Each number is 200 + 20 x the weight over its row's rms, rounded and kept within 0 to 999. Layers, rows and columns count from 0. The size before them is the row's rms in percent of the matrix's.

# layer 9 MLP down, 64x256, rms 0.136, rows 0-63, columns 64-95
101,203,217,211,204,192,209,198,196,195,203,218,187,236,193,194,204,176,165,210,155,196,197,207,190,198,184,181,198,193,175,178,222
093,205,221,186,205,213,204,210,192,229,219,209,207,184,210,188,226,209,226,190,188,203,216,199,250,194,195,214,223,210,179,179,142
087,166,154,204,193,213,218,205,180,210,187,186,231,173,210,195,217,238,205,200,225,169,240,191,224,208,214,240,197,192,199,182,201
105,216,147,204,203,210,217,195,208,197,174,228,208,220,176,214,190,205,205,214,217,209,187,226,225,240,176,183,201,223,182,198,218
097,212,161,222,187,193,220,166,192,203,200,183,187,230,211,182,162,214,195,199,219,193,205,223,182,183,164,193,177,206,191,183,217
098,216,203,217,210,212,204,192,191,213,175,194,184,196,210,183,152,200,178,179,185,182,160,177,204,175,172,184,209,180,190,189,164
104,204,194,215,168,221,237,188,214,192,172,209,221,196,244,169,166,215,221,197,203,204,175,192,180,212,214,188,184,176,178,195,196
092,186,181,182,188,195,227,195,196,177,193,224,202,191,207,207,190,196,141,206,154,176,195,197,208,177,188,223,207,203,185,174,222
092,195,204,178,196,186,189,164,179,194,181,182,191,216,248,195,190,229,203,222,214,170,167,201,190,214,221,231,186,187,193,202,242
103,213,213,231,190,228,190,198,206,198,191,200,142,180,169,221,198,199,210,200,161,218,205,217,216,183,190,179,203,220,203,232,172
107,215,216,207,182,188,186,196,213,176,199,208,167,217,167,190,193,217,175,221,173,234,211,228,175,215,218,169,197,201,206,212,187
092,191,194,202,210,165,197,164,194,189,221,206,191,210,184,230,198,198,212,181,253,163,218,206,187,179,203,223,180,188,214,214,212
097,186,192,203,198,230,204,224,208,234,171,226,204,169,190,183,219,207,183,185,222,218,204,206,204,208,203,143,244,211,194,184,205
097,201,209,215,176,231,212,222,195,189,196,184,193,246,208,188,201,228,232,191,189,216,208,201,176,219,226,195,202,168,209,201,188
085,207,184,206,202,174,182,208,201,203,198,213,218,208,203,200,192,235,189,234,222,211,217,214,214,212,199,210,208,200,184,192,210
101,205,152,206,228,200,193,216,193,217,233,202,176,210,212,194,198,215,213,225,220,162,208,218,212,197,207,231,214,149,187,187,149
102,201,227,179,209,189,187,221,207,213,179,224,202,180,196,246,181,187,228,223,211,203,210,195,173,195,212,137,192,213,162,173,194
088,189,186,204,190,202,200,162,209,202,172,207,198,206,179,208,193,208,220,165,214,227,186,209,219,190,192,207,178,229,160,195,217
098,208,196,185,206,212,210,192,197,220,213,240,196,214,165,230,217,205,225,175,212,185,185,170,229,180,228,143,225,222,208,193,201
091,213,204,168,181,187,191,161,208,191,220,178,237,190,222,223,181,181,237,223,200,247,175,205,176,217,194,176,179,211,213,178,204
093,193,174,191,200,186,187,183,194,209,216,196,238,205,204,195,214,218,184,187,210,202,220,172,245,189,198,188,200,187,209,194,186
096,198,249,196,207,200,165,156,189,188,217,215,223,195,189,188,202,183,153,220,226,204,196,190,216,164,205,170,200,204,201,226,222
107,199,218,206,225,198,205,203,192,212,179,194,210,215,214,205,205,227,182,203,198,187,207,221,220,184,198,224,227,168,201,185,171
095,208,172,185,193,199,195,175,197,187,191,173,224,207,166,212,174,212,192,210,177,204,201,208,187,183,203,205,171,196,218,214,184
100,187,214,196,205,206,205,207,196,200,184,184,218,184,210,201,196,188,182,209,180,214,201,180,201,219,212,245,212,243,181,190,211
088,199,189,194,189,198,222,186,178,184,164,215,208,203,206,195,205,181,195,203,218,181,222,203,201,188,208,205,212,198,186,185,219
094,214,226,195,200,204,200,168,207,219,225,201,202,181,205,239,169,192,206,195,196,221,195,181,178,193,190,221,204,205,178,194,234
100,203,208,180,206,190,231,177,185,216,203,193,212,216,225,199,217,201,204,222,208,157,189,216,228,179,238,162,203,186,184,192,188
107,184,171,189,205,188,199,219,179,218,192,217,198,228,182,169,193,216,188,166,195,209,222,218,191,225,237,209,197,168,241,184,165
096,202,208,203,196,195,202,210,207,192,234,185,214,191,158,155,181,195,163,220,193,159,218,156,201,181,195,222,193,230,186,220,211
108,184,249,160,213,215,163,240,175,231,183,217,196,206,229,192,213,192,178,186,228,210,202,200,168,205,217,204,192,227,209,183,178
101,200,236,185,221,176,195,213,205,185,197,181,188,233,185,248,232,184,222,199,220,192,225,217,245,182,211,205,204,199,202,199,168
086,222,221,211,224,205,236,155,206,209,176,182,185,210,197,183,178,214,208,190,200,207,200,193,224,187,250,196,211,210,202,162,194
099,213,214,217,175,190,204,213,196,183,201,199,179,206,218,205,194,178,199,187,218,206,207,199,202,203,188,179,189,196,190,165,225
094,197,201,196,187,205,208,181,182,202,206,157,160,205,223,209,222,223,150,219,183,211,179,198,230,194,177,231,193,211,180,223,191
097,211,214,200,196,218,195,197,211,197,210,239,161,222,189,192,195,178,221,209,187,248,212,226,198,238,178,217,213,167,190,186,148
103,195,177,208,202,201,235,202,212,197,184,201,185,206,200,242,183,196,182,218,239,173,178,238,198,196,203,182,174,172,209,224,146
088,203,207,240,200,189,187,186,172,189,218,205,184,221,226,199,187,194,173,189,212,203,251,213,159,203,215,184,176,196,197,170,234
095,227,200,209,195,210,194,156,216,189,215,205,177,172,178,207,198,166,156,185,219,190,245,217,226,171,197,170,201,177,174,200,197
106,236,210,192,190,211,204,205,222,194,203,192,205,228,159,177,199,202,177,199,168,169,205,223,202,214,212,250,214,151,172,219,192
109,178,204,195,244,151,210,193,182,202,170,203,208,203,208,212,197,189,137,209,217,172,202,193,207,182,186,188,202,229,175,178,204
103,200,222,223,184,200,186,187,199,198,200,181,187,192,223,154,221,201,199,209,170,212,167,192,149,167,173,193,179,212,203,195,161
098,206,202,202,189,176,185,201,184,187,223,199,180,186,200,191,169,215,227,182,166,212,192,183,179,176,191,195,179,214,202,196,168
102,180,193,190,215,191,205,190,176,200,193,216,169,180,164,211,220,201,227,191,218,229,203,199,240,217,207,157,197,228,198,170,211
110,204,195,188,173,185,182,197,205,177,194,182,216,170,181,171,181,190,184,206,195,221,197,230,181,199,195,205,172,210,177,204,203
112,206,189,194,180,201,242,160,213,179,194,207,227,190,226,230,177,190,192,186,190,189,188,191,190,221,167,243,210,216,150,195,205
143,214,213,215,185,193,218,174,210,187,211,201,166,232,148,196,204,163,199,205,175,184,173,210,205,197,162,208,191,180,170,202,221
101,178,203,206,191,190,204,216,174,238,182,216,154,216,229,198,223,213,202,168,202,205,205,180,201,165,213,243,195,190,215,183,185
108,196,210,182,206,216,181,238,207,188,203,220,218,186,191,201,208,237,204,194,242,189,197,177,199,210,213,218,177,145,192,174,206
093,190,178,188,206,202,203,220,191,202,202,227,219,213,187,251,205,172,204,177,200,218,212,160,194,188,181,205,224,199,184,199,193
093,210,206,192,156,197,188,180,214,201,189,210,200,196,177,234,179,194,190,187,220,234,204,198,201,187,201,213,194,183,181,199,221
121,195,229,211,208,189,164,236,190,215,206,218,181,187,171,201,250,192,202,204,201,266,209,221,191,228,232,205,220,191,213,209,218
110,198,162,175,220,192,210,231,195,197,202,247,185,170,173,255,200,172,232,210,179,197,184,202,184,181,188,194,209,204,197,194,217
100,183,189,182,202,196,210,189,194,220,202,202,191,191,188,184,207,208,177,206,184,181,202,202,189,199,173,189,204,232,221,207,174
097,201,231,200,223,198,189,230,195,192,199,247,190,221,201,218,219,211,196,194,181,212,214,207,208,213,230,161,219,168,196,186,210
110,207,225,214,187,229,210,237,204,216,245,208,205,190,194,185,213,207,197,211,186,230,225,203,196,207,178,214,203,215,186,180,254
106,228,198,225,186,208,209,203,226,188,185,219,197,176,207,209,190,207,208,206,196,204,218,157,169,186,207,196,209,231,192,204,184
089,197,168,181,217,189,217,228,201,211,199,231,225,242,156,217,169,176,183,236,189,203,231,194,193,211,191,158,207,226,208,203,167
106,184,234,199,196,175,200,231,205,196,189,174,231,189,246,204,184,172,167,200,189,201,191,230,195,227,205,194,188,204,179,194,194
088,187,176,223,238,181,187,173,162,209,213,198,181,185,166,220,188,163,192,164,190,262,205,187,201,197,169,192,178,208,213,201,206
086,161,198,156,204,182,212,190,191,205,205,195,191,199,176,238,189,240,215,204,188,218,204,202,214,201,190,213,178,209,205,209,197
090,220,192,207,256,201,175,161,213,208,189,186,191,184,214,220,220,206,185,222,206,226,214,192,204,193,182,186,206,216,182,181,155
103,179,165,205,230,198,177,191,165,217,198,186,211,182,198,219,200,193,203,203,219,229,193,205,198,189,172,214,195,183,216,171,200
110,199,226,194,201,200,163,193,197,211,207,191,200,192,212,142,242,217,189,196,193,182,211,209,207,168,219,199,221,213,196,198,214